Weights of a small transformer language model: rotary positions.
Each number is 128 + 32 x the weight over its row's rms, rounded and kept within 0 to 255. Layers, rows and columns count from 0. Numbers have three digits each. The size before them is the row's rms in percent of the matrix's.

# layer 3 MLP down (transposed), 1536x512, rms 0.0874, rows 1000-1054, columns 0-127
105:098210170102148090160093135118128090146160111133181081128172169183103118103136130166102008100185128140153165161124130102119076147150163110135126156154107161136182157138124147055157128082155144127109116136121189087092128185130118150163119123148141160154094138155195101150088149098143102132139166138124186199172136120110163167122139092150096108094135118088118148119124073128103167136178
108:170154089119164117188126125134096122097157152094106158157061195147155064139143121113191098203130178153109183116164126128139120096161043160061185091103124054121155121160081171149184172118182130108161106144120097098168146166086120110157134140132156058111153131046151054077096187189103095072133086139070119138168131135141109100143119161141172082109146140071164092155049135149093134142160
107:106169159122107113136115119069103140120141130124116120127041055124096153150164123120145135149121122123128078115083161107147105202076116115109116112163156149197126093117137155149213114092120091131122105161152145122132144127161106149111092209113163147131117160121115132171058092099100115153134135159133090196165165178118120127088095116111098130114160085139148125162116091082101213109129
107:096127160114111144098108119130135123129160127115157129151095136063164162107136126095125153189157079140106138104145132131133101078132146107123142093172078117076111119140169174075133132177175161129173168129109128104173140152127120162095128140131097142147104130116132074145153136203115069158101184178137165124150161079173063191162139113145092133101128138122134153166153102134134166135073
099:120169141104155133186088102070091138133158127131128091114093160110125096152098152091101119136128122116120123082167198182146139170159077141179159132118147129122119085133104129079107096140131140119103112107116125146080162104105132072114112116109140105128139072114174160146050130148146134088153137124160115098139145111102110124077146139085118132117141131130142087122094154106154157137107
103:183136073118146115052121113085134114139080070109140135165149184195117048165132130120123084108108179119100149097151117128127166089112104096107087090177120138112186122141094200142135085080177129142119089138160117112123118058086138117129088134116079095137132095122143114133117174142132183183108135118099052081141116168153126093090133160100120122221108141083159118157153080142135179110128
098:138153142130107112192186104110097132101085122091138121180155106136128143137101113159097173147131119108110110106122116124135128134115151095055133146065110115060140135134130135091117125160084155107124159155106134104178188094104109116171135111128183137059033107136121155120136149132137168111143074140105161119139136178185134110087157137131087066101143091100120066100150089122114110207128
096:104142144118153083185132145087128089096143162096084156081116070094094145148070145119119093179138113106170182116106142113137123175146148142112139056173094132145129139176117090173109122164136173136128117158107228055118095134126153134130189086137102102167120118160098093091197135104117099096060108156146118102215156175088169109149098119127106101167147111147119134106146127103151143144150
105:135201099152145089203137078126109157135123145160164074165071112181148163109093147109139102172130130098102124153110121127086102095165127193138157133125101106153115152231156157160080124080124139141090133088122149096105128121159178113049143086179085106171082144113152093156110112124173160123106114151152124109175130152126120162134065135166177161160127172161096134125141165115147127127114
109:081119071133122126133109100104154129077172101060111165149097080126062128154146081129116108138132158157108155119185156185112160136164139140113144112095148145144178162103068097208088141122117136126081157090170126110121148152182128117139147194187090143111121159064089098085130109172069175154072147087069126087062097128162078048149080135125108133182151119091159114153105123128117131168122
104:113142141145064110157086121153157125106120102111087130137170147174110086084111141189089115099095124116162134114124147140110117168111118132108142122123167131184187047106099097136056115122103106106159136187114102131177118084124149109158126145121169074095119092087080093091143097130135113094092137107141169146097104103152147178085117078169061116152142123145103171136119188141137151134214
104:174046151127109096101178166142147157123151111088119172177138107094153141140130167189092147091085124115135091128150127143112126123151142132166139100144132085141079164192076160117094064098152139119111115117148142114208026098126076114156133130068178147061164166185081111108124122084114139137138109189150101183117086105079100140191126175117134115143139090059124116073116121149166132096115
091:117091079080128106174189086077178122168133146159124137092164095152125100140091116120132123123069187144142145137147139105118069142164121097159160148143150120106142089154069172126127134100179141130169125172132159087170077088159168146145150096089159147155116161063105145112171109084114127171156088163100165145157117139172116229108072137138161112118173091140120127146149127087093124065099
105:151112141229119125136135138154139125179175181113175067153090150063135174139134195146123132086144120164138149136141141118255127103137151115104157150095119101120117134151118127113116118107195141149171106099127121142134171117068169104079147162068139139084105140071133035178104130096093103158134074144074123060089078121161128140159138099191137109166105139113159165132090152071084131148137
105:121068148153146085146158120054109112132150122138105101067108131138118097195162141189098140092112204075125093115093091152096099166120136120137105082116198078110142093113093161103158145167131144076081110168079162175202116122187102066152095080166111147136085151150106155123110158183127119180088144129132174139089231123184097179093106162190102134114165122161098079096112124104124131161157
097:090094172064112180158163138170127145127133126111062138075134118085147154127146134116133096118114166134146116131173143121173172091136134114081156124107145163117114155131145098104157147106092166137104148149151096159103115073168142167124071146223074132154107164143085118099105116077090153176179114140118136109130140110159141133104136112127172106094153076108149117149184109224178122113158
104:138162111072145194164094125164104099094151090052141108089076169115153090119119148154105159176125076132087172120190113141135131128159074138120149154118167158053102105137119160140108119116164129108110131137118121133156104132174104114140093138172139134159140139096163109101085169125081131159142110076103065183169109129140144088111118124146110131145109133103106098176132111146098092185115
105:129161095129161127147080134110101138139136111116123077119071145110082167091112161143191113144125111093131158124125096161143142115109119090139085184130142212118116097180116199124168116135122124151106133121111110126194157123103145124129139149093127094116156119115050067105183143170125169141083207079088140173133163110091199080126119167041124079133057069104150172108110204074134111154133
092:104147130155160113149128097115121179143154136132168125157113123126124118157146160132075129149101095206135132128143080094150119166120104192124126167130124114103156127097184123156114152187143119112156136075153116104117107171207138157115129120159160086043130108081187152151138132166099167115146105086132165058184082160119112101207142123088139101164094138112083143205138144201052143104149
096:115086140109083143136069153128178119137091189176133061152157156193127080100133162163181086092120126120127070154083118111111150131120111151122126175087166161070153127104145171131123155131128092105162123129151139135185058162112171105136177113123136087124114120134139148108124110165143147164093151032136124134173124161149110153132134104060161161123079129160090163148163157168146069130161
105:139140054108094084150137102195141140116161067091148111132173098175131139107106159104116100134080097161121161058135112129140199140110114147121139061111157117126156170132147098141117155092114080157132146112152168144126174180081106173108117154116087099108153105135115131097091136113103192167172159119134144102095149196099095124189111138113140134088169099131084099153134132105126168148121
097:148116127118139090086062106161139187138101203100129136088099166117129130147046133138099080137157078195094164076222120171119141148102074100175168084195102083140100162089128120109086101090136137103157143109143168142106106168152065078125098112132110196171100144165086147152125180130105102089100099147110179127116104166153098107087136118136127145150124106095158146081177072098132148156121
105:125127091128132131115175156142140147111151145138123160135146175150141117167111133179094111159112175152151135117131126125191149099189154093131104122122169165101154156164211130141120136114142143133140102120105122159073060094125127156150119124102107144069146165178152186172156168159140170113166104103141165108127137122131195107097169142093170189146137136155138120135138136105142130145149
097:122175097130110141149133112132070127159118162066105038143112077172109136111145115117098144179142068136133181089188136153069131070151150141144178167151154120106129140116163107113119054121135138124073096178121102132093127081107117090131151133089130157093154137113072125135082124115107177153147108155146069083144144118109101131190078123096164177068120132156118170088133060164104124149115
108:108119125131149153099133160125105170153128114106113149086123117132050158136177166154093184102126127185115189114125113189120173086114017110143177127108105174168094169105127128100108104123142151128148121197138146093179157145058088056118157170131125121122100115100124118078156102122158172151123102084167148122110133190151153099125118084182153121129088125100147134147079158164129125190122
105:106091086131051080145143157127142119096182162062126112165120146146145115181144146195098121078062153097095108072114138119129163097162087078073178109151174174129097155150145137203077135164151121131104114103147142149122151127100137144081055125102157151144176152126094167157112101194101160111130114147125149130156076090122203101095097145114127106140091116159152159092089081108133135182118
102:127109078135151106052138068152149102084119149126107124157154166075132158143121130142122153130153080109122090142169112159095170131111097102116123131163116109111101107173133164116128075123084138122112072136129151153174162089145116099164208137089119167055143165120105115109077114154170159116052131139183094090152108126104067124092163113144131150139183151120109127081180141106126201115130
097:166119126103184126124161127108118070122111133062097103145131154093186115122150138195172164122067169080083124068109142162053115159128102148136109095108146108062135158063027079140082123143117088105079145120092106133134112152157133080064144133105152109131109115101154182145142130145092147128094156084133132146171143146172096067188144137104128139101085115072136195133099110150139176172142
104:198149099102127105138150100095156113100153173109123126142055121184166112119175122185161176139129088089121076126146142138087131162098123100122108156171147170055126174128134147075096106123132163122124054151118130121076170133084146129139037172134126195135182118151114143125087171125129149157194127136092116177115161121182130162084134157148058082083166131135101060061108094154108177143169
096:110092122099183107149101077144132162108128110145112106120143155205124148186076129138128081117142193131146108103099150113111125142082158116061150079172155055168109110099155141121186150094174181128170124098101098095148222118119154093110112142101080160160182085158113051156127125231130100141121133154086083118084123139116122142130108139145152165076136134157063125146101098122134180071128
104:148138060073146133166080119088150080123097121164149084103133084135121152107102166150110131118104140093108157161085136085098154157155147155117110169097111077100122137171114201178130088126078144104123125122102164127069130073161127142086164124144172179102131119134135160138114063159092131158130126106146111132156154139229045116131105138145172101146130120112105137141184141145077065100160
097:139045122139092112090152127164142100084120113085145094145103121064130183134129140116083127143085161088110145085189157111185108105143145134127170079095121170123142164175181080087107040113118080176129172134160124138090145144116088090161115107168109179109148143138075116110087111125157128193155095140177127106173100128151119169073164081127093198187139105075121129152147162121093141162109
087:089109180109117127121126103102126134084176094162087085103123180124149139129164110110108160145110185144183104096076138104098085116122129145145111128097093107158083073176109139103138149093144150136255164158133168110109126132116121137051107082167161097181115104119186147165155110155158103197107093167149131113160089121099150154104105146155105142107111155103067139093142123076159146144105
091:141123076093128133096078124064153089137131191132180176138102161147209114136120219138101113106136111155190118110103093118119105093168134125136108158155158172110066103148098196090126126147145094125101105071068160142086126151133136121114134178134152113163102134144180132178131149106109142188142126094157081175127116122116125128146118141110176116113118158110195163107132137133153116125101
101:176179139132118154100160139168108073109109129135076073140153176186105076157141151110126096142159136158111131111149159142098118097164120104170154175165142107133087137144099100151114168130159103117104117067146117145122132158166187148132104132079082100159179147155165155112171106150148083126206215122124168137170123088149145093151090182053118160170125110147140157116136186083118080068118
107:125087132125120146128118101183076164053180144104143142139158084157062124125119112169094153124104134147104102161104138107100074153157084162124105129058110176140029134095076173134087127092117146105194108032085172111109079133076128086159143086122146127159170176106123114111089150154089123141185078167115178135138169095148173141173146134102146087151145166045081118157118122109136127064086
096:112117117100116099156208120158159136091172174142104103096083128081128130150142134085149172159115152103079130052148141114086119111150143096135146139080155125122109157134148196145091123133138097122136169130117117128119168126117143173158108099068132094105129148136094122103163094134132142154077177132125130128151088081145117104137157137066083099134177134058087142131088153147168138142122
112:100128087077093102092148117119145162120095170146103159138118135065164104092140135123089096167161146141161183082114132139139135190113093093199101089141139155072070098145126094141099134109100167149157103122142103063163094133095107104123120120075151117134108193183135118140144126123117118117086115133129080130116112158128128114162128098128170116099134156180080120111139141166107100130149
101:197108102138071118128167106123201145154151104186110148096150168175196110132155102109107127166130140103063113055098114152122203141116081149093175153120086158113083155157102082138124071178150130081127093149096112097106146148159098123145058093096116195149125171126122112164113115130185122129134073112133069161106132123128135099135166139175133161152155129105089141161119108130141085084067
107:102098163109150145147189154062091070137153157100162141106072134170174170134083157161147070120138173082168113178191108153082126134166147156100113137181085087153138156133171110047152182181134146143100178082193123126103076101172135128087113122106090140104128197159197137132101158141165158110107088132148168170068136106115123058115170154140126170159106179145136079125112098175124111169154
098:158094147175154163144140153075137135118172196133131092092087085166080123110161164134113135087122183145146162110127194143147094175094114134118149087091151137134114167159109097138011124075129141144089136073070188119111104069131118066067135079166130119099161139105098108100168147133154181163140119182104101177122131147077053120119127140192149130133106115100093148119161189091128125061100
092:095144102169121098088171070133177117132105174153187135096144107144171118074140152146144115065141070149175169080079152112097075100152113111131138112105109145104158103081132110132111153086120150116113133110096104087144187103070125110106117123135117100106183126099156151137128199123172147145169104134147130160127105104143138130177173084123120165191150124108110123101139170081187125127154
098:124178108132184100136178110120110134096135114207157073162137111159162130157161142086112123133159095173081127111119176176109129125178141117100126184104129113147094095073142134106146114115092168078162133096176109093160090173165146097145134146124118125141102179115226112135122136149143109139114135122144078118105154189086152069132144105191066148099122119131061119124172135146127138170161
101:100190124120152113105113123095122106163144095129169156153131058113153104166170155125139136167153079171154161098085122181069171119168198116085092070122221087122126149090108155089065163087165150118136109159161154114122127112166142141120089146145125052107105080090087133129153091104130113117130092203131181127101061150149092133148108155073098142112087107109099127154177112068173097122148
096:091135136065140149155100148105134138167141096105202104146205109118191111127136179103150148092123144095138094121161099171161102094142237074142141167157153100110167139147154178141122127106109138159130202183172128185138157174087149162115109086157140114107151164155142116124175139148120092152114175139166138143107142094182098163113149081092100125153169131106127115205155115102108107140117
101:126101105209069144103098116139117151092111088109113141155096107059167112100130106143127119132166115093125185127206100118074145119112098141144114071128156141172203115056104139175068097153119143149130103097144132130154107177193139095159117148179131153094133168110129095147167060128158142169177141115179124182123135111090097146143088108160102098119135113106138159153107073192126145139143
103:121122073173141122109074130098148142164132121114062092168114122082086155124146167118155107165154163213115114108094090111147108132145071117136081161058110168165152131168060161137125087150134159131074091071103103156106142170082234118177105125061122079071139116090127115135153118108187133139139105129093090090108112115123159114168127143127092125103139127149039155116173076070120133183094
096:144086128130160135150110119150137145156177117134169121118094101168142117214168113123111135126112115122132151053109092134105145127095100060160083080126108130124132154110091064130081124122107181094083124110126115106094190106162132158086135138160139069135142117126148058142123142119164126190142183083104171101095043181167116150064101104149160129140122091095182178130065098124151087098131
096:099066200162071093065094154186103194055133117115162210108133146115125126109119092117135157126126141075158069114137090172129188064121125164129162098124167104127135144101113098134123154111158114131129125160209102109141154100094141143123139137133094174173087138139168121088159093084157131141140054150105111097117142123161151120111140127139204158135142120090131139169129097134119118121105
101:099103139150090155184175172093129150140145173123082139119120086078123089107122111090120147121134133120127139160028165180104156167146213158156083098144101138083132085137160126190170170097139157141140135152161138143177137117116147078105147121155208175156183063156129087086102055154142120140161106130137096142131153113154144144069149101079102098100102108125114115058104119126114141128137
098:091127168039128121129104116159129162083079137140127158008096135109120111130111072148092139091084136108053186169073178173168133184129128115197140189133151101109092070132142123163081074128089142127111180132109138072163121154166061063160162142110171185154140100134103121111137134127125088188134155081160090168087116177123171146160116102125134120126119091166146091126118142112061104116056
100:139090089141136095119132043154123124097174141108112094143140183169132186150132150138138085166134153170084069096153196147156061085100111160105099091107135069060080151125123190119108146087123125131102143078079106078110104125122168140056160135162180119150079137136150143114073083104053187128094090114128110162149143064191182105126109159121128146127151125115153081146121135102100071074172
102:137144157163149121130079138079139200147144003165160114102146098174100078088160120123216145165085109114169110099137135142134124105105126132130121195096156117108116150173107142137099167151165122127149144150125216143097103096137143061172162152056149128152102130129059137135141146160176158152164129119127105132112148126094134137171149123140120099152127142127145122099166108186166081072119
098:081093134160127141189110121108091177140122191116132130064192158171155124155115152118123089125172174116159150113102136094166093131089152103125153138103158079099138130153167167127134142161208135079089163145155207117130094173110142058129128097122094158140134120051165147103111079102110131129128093114118134117154109110125112121135111105155202126116147101169115086125138117066138117113147
109:076176134182182128103108123066134109125148143093104153124129134135120135145149113122177023168090176156139103127143180151152141113168160155151119098109162128152118103109213187080110117105155152113166146153106172165089091057060152116102115096145129127187158138176099096092065121114154191137134127140165153080138115110149168150164162068155179071061184153096153121159121135168096195102103
# layer 3 MLP up, 1536x512, rms 0.0432, rows 1001-1054, columns 0-127
128:166175102116129107184105138132118094150102119101101189112123098145088131095109139107136162147162148106114170171117117179102169109115067117152102073174102094080108136109120121078114124090145150197123191161120098098126115131150108149205098197124205150116103109157128132143131154149156119130098171133147159110165131128167100140112077154140188174173172161093122105133106113119110115112087
101:135122141191182184086103178140172063117155125114118124167100095129124146128172089147157065121094118140142146148170151172113158132106144166144135161108110115097086194088048106088133082129165159157165147081185126067137097115186159124178135132148131150143197085122133099100130145141108080080120114140152143140125146140150153112120122162132078110115159165099096138146128126108088129141103
113:114117113122103104165173093078187149166140091173154168074105098163167131118135109149150124157132114169141087136127133153105142122157099146107108125084126125118106170130120101143057186187117102104087120127118158184134109123198116098146056131105062203124144186134177130138090124139102149102187124160127178114154130131191111117098152134146088108189142099098130098142112103082114067173083
089:117131149171099128156127096153100065142166121183117146140145180144134122108067106133118117110159111117053117155114094092114134104153106200069099130194128109099174099132145165175087084094143130098109169168110174180161084168117076119154065162126174155149096118175179112123145180100104166129069107181111099125190194107093143155150100168170136135162083163089144044120127146149107065170140
097:144192108129122121117195119122141141112129085162108128150113089160126134117145141193133156064097079122148120160184150146120116180085126146186176095062124135123145137038115155095154115142155111181111148106155156170103185114147175152128189145122178122083072123123112120146112197161176148106132112120128128121167103091140086118086107177175081153146179176113136125107088126131136136150171
084:120116153154134076138121166087153074120118127100161123113138100120137123118103064118153106168135134145116159118035113126146134123156113073072108180138108097092126113080095119139107163150128156086112132172199137158139100180129138104102146114088128140191184135090166114160107144133124129154094088131120159144093117088097136118145047137106122131152150091142147133119102153097130097191068
082:168112101128134123078164140191155030090130151116115158162144150164092144068156107125154146148156187077182128131111133143124114142142157103091102169119131134129166078154074096173129148137173107117161146107103130144166168132127151099123038118170138166117175096127098156125091159186147109067141095113100172127161168123110174111120119166107139171096072149180171158132117155129129088136118
107:148129111146129137165162164170103099145109099172138182156167147163128114091197118087175133142171158095095133126163139137093125194056130071109124119213120096131111129154106172135122144107132177122171106126149132097116179101105146134119106102104146188141144100150088119056122167114111149132131125156144125139103136120145137170062155143135147166087159128136101132187101134114154120140157
127:181151142153158120217092067100128098077152152102139170128132113124164143098141104145127113071064122171133078132209181129146205131112138142057177212156142114114119168155071101122099127123111121077130121118150093046162176148165162096100127130143155166166144193125089134150048132132112030100157145115102101127171098151064132148149083145116115097000085048183123103105084123134116072144110
117:179144153159123122164114131143166074108142109122138177120105173125153125178141162148137144089126161119057068071093134105149147130141173121148140155100080098109152118098124113122108107213152136069150136110182127141144185106139095107139110151138149147144132092162088122138144145158160130152123163104112125185136140125146128149102110075125121185119115064161123126137150146200155196123098
089:110116108115133191088108118126142123111106095211106144171072127066123106139241117060130156140139102153117101104130147054126087118107169107132145151116159116152175117183152192115115126139130107177065113124161150119132105081100163133146162139151129167110189135068140091111183127131154113147108140148084132106153147136092130132149130154116106142091125187132140162108075134158110070112135
080:163115157113081131091134147178126131125107055085133112117136177130141108090184115149154042106081117137158126107111174151128171135113158160076082159193088140168137056192106142097176107133095096153088099130184137142073128128138112093104059121117131159119093123129166141136157136134174115106161132113066158125125168134029125106133128135136122111098057155119121188113135166077099139137090
116:214096173188092171107135138101173109116120118101101161137138171184096158116111146150124184104154132118111084102140101131061150091145130132149130204151129104127151128073091049105118131140139196087177131178139109180117111095168104129086180095093138106152128124170110199113176143127156125040073148072115171100126096145131153134154124134135112166081187089066134126098128148146126190135109
106:179121084206159141109139135133107033126129089101120163102165103123117108104114166140092089115079096116099134064173138126144166181133143114165053105109129051138130122133139185135094139147138134126080085094050126135133108103151128084128089129199141120129152095141102122085137168167132156142148115148112123124117224132212125139107146170133129158166095081177154162170125122162142138114095
091:106129120156118123084065135204159115116102096115114113089112136081131116089134137160122095094158055093110095103102133126096189128179141128169092122147103080160116143143103165130170145121150179102104158107099126204097122092155171110133172054168099120179177116209122092142142180139130151061123143143065119087165168118091134072152176163113118140165143131102082188171112153110126118126117
120:085110169167110118128189136098122129102167142053146093147113069117130132193118108123123154135100094087110134104111141116125115090139080126148176141128121104139144128161075128110125144177150158135097093112152138112084185132108142159109125158109119138080148167138104071116133069173156143078110156134132161152157069135122148140113102118125150136156084172142126034135140120116085106101093
103:122118131115052208134087110104115098102108156115097122109107150158116107081133102161137158165086125140136149155180102147117126158124081161139175172119113071154179086070069148147107107126152143138148175136181115126181136123146082106113135125192158187185133116160150127149121117135084175089092103156102104085165140107098131195123183117117077102125156118137087163147116202098107143143106
073:174113153166169106099133186154124091197157115166134123126116091076096121109180153141079145148117106111131140075136162133113133138102101136083122115139132123119174115179133107160169122190103174148145198178122081181194114114118103118108144117055106177108118040116138109136079160138162097071168127087067133124129160139078167106124133115141162136122126150154123181190146126090153086123148
095:098136126194097097082145149100123116133195152088133154085144110096144169096198123095098090084153160137144156196096109128159137144226105058063143093150084097090132135079126152162114160112160124142144140152187130124127170089163161116130095125144178120082114088154169135163092118119142094162123128125083135127137141115106097201188075148146101101109085145197112125190157139078140171128124
103:164104138169107115125121059129140107141167099082155155140107117196115099116157102151084121106118125149097073094079160089090149147069121140113121166155114078154171109251139139120126142144122088122124141162150106074177120191149098093102128153114171135081124150176156151116085126162107052058116121144146116135162177117141144116049110184120134108106077053168095162136122172178151047080102
120:174117096141128135107085144120119121086082154146114108167132113104156124059109128156113145104033120080101088095104120149117123121131152109167118157098114093141105157077174153132095086114105128194088151083112112139131184085152105096099173154113205083095088131100185103147125157166107174136077133096133144131187151164195104084152172140128171142097112136178118088071141120108156131093147
108:160102040138152115086110185079146154161162113154112127120167110169117147090175092117172180096081123102180121196089108179129121082130085078185145104175147104180120192169191122188108147192119122192097161152221139129104175092122127135156110139140118163147136146129153119117062151120169102151150158123134162118151091148070102132168149124118133129165216142182121113132124091145123122136148
090:092148149164156132120157118177127122161071123103146136135064145120116140082181046169159097190161122108105105129106145051174172176063128126082110143077105093143136116173097138116167093204087132144144178156155126124131091122138168165099134108085168184149096172142120122211136141165057097063142143160026136175129129131062134156118146136130089098104100128187097110182093178130125116139130
128:077140120203180131179124089073135101172149118115123160115133136138160107140155155133188156188216111128118127131053172091113142104104137160122148156122157130097165117177088109178147114174155172181082165134102100118077136111108152147123139178126118127186117114178172169118106147118135132160116135141101115132130077148138180108120094111117140126101158193163109127099129120062129132146101
112:122108104141094174095138147082076230124080146082131134139148121196122159078116127129131175117174102124146125137112160149101155201082147075108145104153108109153117122166099134082084122159149110174133159105080067175179171195148114139159137120154152173179118107127032130077041214158140111144162147144113101100099113160096128109187115140123145137059120126196170155143141083127130075195119
094:070085119113099151138131127084112087105140141202096059179113128077146107112139154138112133166122137115165108067117151087125167147160090168123131159109177089082110116188147184183101154130098117200143117139164124192124148130093173129134129127114104189079181115110131128065174077141097128065175126146147135125125118092083089055091117157064101083118151116097150147141150174114120155110139
087:101110102111102206129163126114129078132107065076127130161102139124092113101141097167129219122110173161113087153085175140119169159183061135117138139121116137193138158129125104144148100164080139154111080062113143126161179085132126074115138140158146144128151144124086121075098176150157145171118095147130117137149152139110102185122089120098073194114088184181149168168140138115155196113084
100:138148135120156170110098174150099093108088133128125147122148130026124158139130078140128142115058091154108133124152127137139113179141138141097186139133105077124116135158159067177145169177107158111125155129074121131106124145122145136174119076156069127219179105151129172100163188174120127154099109115171155105113126147124146090130072142069151160081147142120137162185083104088128118084069
083:110101127143186092162167246063136147083140096105085107132079115161127125154107188098156124080168095166158158167143119104127127128118113196181112183189124143169167119017114208126128082111104124148141174143142116134100107102128138102122128096128110126080099107117118109080114157137105126028112143092132126133165125120218140161048109143120079121159150133143125078139116086109141122086113
102:103129125125102144196142102133121077142100162123157151125183100179092139097124124103170104112117166151127078121185174150129113110147128104114117170183096100085119133143148134132158106063128112115122098131056183101128155168155111149114104126087051121141131121178110207137161095114118090118123147111161128124154133107112112194108095154203155146123112075093089120166109132130129153155109
093:142090125120106141179112143059166120175079163135080145112135102117098113148196116107128151094066173113185096163152106094108141121159096107122144212160138113100157163124148146166135139130103156111117182115100086090130169109151108131147130145111066107100168170108150116125162116142115078108114157104144144120129124121082080078139168124120132131101159139104146153126108155089148144132084
054:093148073086149122170093148170191114162099080143135126190135095090157155116109144176106123066162098194106080147106132138139158121117134118116129128140112133134130130163127157123142128148147112154120159148109138158111111121182103093084102088189111123136123090094159141168125150105145087151138084103114047110191176151147142202094106117054162168119170197126087101135110137101125151188158
080:121138098149146141096148143114096107100107100132080102125137130131117136148208107146104122104150113130150115142060164104123155127108145086112146145179092140136167094133121090105141113165146099089114150125206108073127135163144136096122123090086148121103137091139142089158216130083108171050118086145027090118209142114151086091073153118186122143162125081153049178123127111158120067159167
104:152176156169120179089100050128139098179123144070114114099175173089125139058116127146139179163084121126122166120113178160096138152071111145159087133178118126093165129197101101127124101071109093119122128156174125168123101072124115169111152138099127181185140142161128128145152144128145130063096103106071132132100128089118193139091234158135062136139145086112162137112118147076154206143122
113:103084097134181094102190082121158132173035114155118165123091076107099107145125090115152182138126153126107172187144153193151119119111108127154115162176084108145127072126129116124107140142158171138099207081127122080158098143180113156144091075070141125171152119171155119144135175152163181150152145170144159120133109086116135123134135126173105080123155120061090120110085185048166122172139
084:209100122149094182148117098088075106203128137163136077079122134125092084113120087151111170046156107116106076146142140121119145185197162099134127183131121102195117153091174098132130146178149129145113120131154153138096089134152137114096109126181174159232138142113135150081089112094126119147116128141069121115144153105070117093141117073122140120103088095168143121081071113103118152154098
098:147109147144156181109117102115131078169078161131102117124145207133110184125103120152125185109114121129170117141161124056118157137115146076134122120119119118105126122144101146122117140143117143087108173136127115144121147099184086116116109182081092127112132042088083124140114150086141170149151132103129152087110119103145110106130096184141174181143141110139060137142088087108130132096128
101:148103152141137137123151051113157134175138138126108109121164160121148145136152100109138113126075087136138112171120167114119139159145134140105107125109168096138132135155122042123145129145118132103107124062149117099174130138190086113125096109148137134107189119127171128149145189135113140134125162099077147079176125141150089070155151099133154095139175100171114131159129136091147073176091
098:179160124139130191146124099134131145133164158151108101185092149121122171157111122082110150149180100137158185105126146103113107154089129147116099141142143082097120150122096154080150104094131177104108141094124152133179186197168157116138080144143165137135118136179176094079170156102072104047105100096120140102160086040076116099155142116109102128111126128167088148114067133095146154110099
103:084102118201124119159108127153051100149180147139075132151160135045105121126117052142101137147141076127115076076141142099144151173104092184090124084172101116112221130133161126167136136172197091084120192123120119130173146191168112143154123160166133097073157115158194093142129095122156153119151157107165114177147152071131098083086152147160099143125095127122113118118078176077174100165124
081:118133088133073132111092110136181098085100111119124118201151199086070086132157107176152118139080146190066103152165141173132145142218066168084170160177111113134121069147153150170206132189138145186099152127149113121106114101095109122118129123098167148126078122155083124130154186165142130158110103093142131132097152152144175117132119118139132174183121083160167065084110170129147185080065
102:099164149150118144110094080146151084061183125135128115066147209144122121094126182141134188125156147125161167116128098184149122144106097179181145023058095059160128099038144146169148143181133153196102171058142124137131152148113132152123104168202178117154099075220077125090087120155057188120070117120125143142164137147111086167091157145162190128131145154050131109104100192130158126187103
102:110150168142132138164072089141076116131128103121106150115129128099094144108185064121154159138097091092097131108153177167151216112126144081069124131103131124074159189157140078200093142125117070166099187188068184213144187153098134114094070106098126178146125120130154161113042149158169142142139131073092107143152168108129174105102110082129137149182093159128136064132102168114150123148140
091:095154084094109133065107101067127120084139086097143134145081106129086142104132135118122109127139077127139078132120120197123106124101121077162149112069132121128126127060176146119122105089169104131112096088170168132129153101150139100142127148177163139121178135129167125147072109137108131146118121134143147119163154118120082154095149129092152151101075118118116103128080136146116182157133
103:126105135153081093137111162112108128154116130094186113168199137108120140126141108128098153103111115145143124084151235101089126133088063128172175143181119102140095119085111137091127171161138153130122158083097092111137162126151093155104187136127158188080154130096147101120099137160170131141094090140117136145098107096114055107075204129138070193118150118103123052133094185151142127160138
104:099127081128132104115031093178071073184136153174163171144135091164107171104126143117132100132126105149132127089146159177196138127151128147110095104164184153061180172054083164119152125135128155143138128103145114181083027091167152105064174156120108147128128122151119100140128156121139172096114129155068175096084131116119177140182152148124135178079135097206195120083083170147123137167109
103:166104157161147139156110095195172137161139104108148129117082091187114152156114126147172140138106120130178137124178160088093162145124144174113103110159202127113151101126123156150182136118112063170125155091117086102107097146122124121090125126137169102105178189141127134135133098144106146155084126129077137147115132163150104080175107157072147134136137163208112179149106117121133078088120
104:103182104162143112112094107143110090119146120091137085105164206191142144136102167105149185098141107129107153143161122073158165079117110167110113127126201100154140123116103160161177218090169133157087118129107106146131124099152109068134186135190157148103175109172159200133122102130176101172077108129151120147074189128138089128140093097101139167144145129154127123103124143179146148104084
103:137110072164106131112172077151183134145150103153113095080111186128101163140112143139147121118087152115156138112114113115132127151102125134150119098170130083152159123105121118126071127138128123169113127103213154116116083155149111121148113127104155145121131149109075155061092112079134137075133183136076085142090137115123122113099102210093090095152084129114119131130112169150098163092061
103:119090127134181095082093124129155145099091121127114139131138168118068138134046134112142138047115146128092176039116109124127123095188149095111128183170125134130124107104089133144113166152097195104184154157078064202126130076138151145107124083152079138128178116075117120177094092094096174089144054134091195097102106141142138169094136125158118108132170151147085109107103129160126110139083
128:142152181140126135145087118139122132191105089173144145127163015091159131142137153136191145140142173165145093050170164198148154159156076208102142131125104122122133104122132083136106106113137047124101112134113093199099110173177150135123179116121142138217121158162122111107069097114083125125140152097181135134148165162109103148153154130164064131161115224144117115126115116120161151169110
103:094227184135104132102084109193062097164145083160138154144094085132120151152203135078135075145111097143145174048147119134158148115173124148056117138171101092131122146124082069146115117158107067113095146129039113198145141088127069150156115076116083115085126123165181090104074097213108120181111070095156097180165186106197061130152114136089119137161083185152138107133127127117097142179133
093:178076121144116210123146105174180100152176118092096100116118147171113177071081134175149119153145117111071115126103210127098150063145106109134147114149139112139116088120107173141148144100135099112121152117105142118181114146123135108082137130143149108143077084130149117088114215137149152134147078127101120149127115062097173069107023089114179141117126114119099077110134130098143064143102
104:160160124140090150133147063129103095190125151099127125144082135106179143119169094125120112150152111156107148101187127079110129138150115147082133152102113146156132106123127061105092153134126155156116101139149149202106090155135139094107199155133184161070093157163074156169166185171107153079092145093122128163169163051072119068080117136077145160078025154121101085159095101139123010135125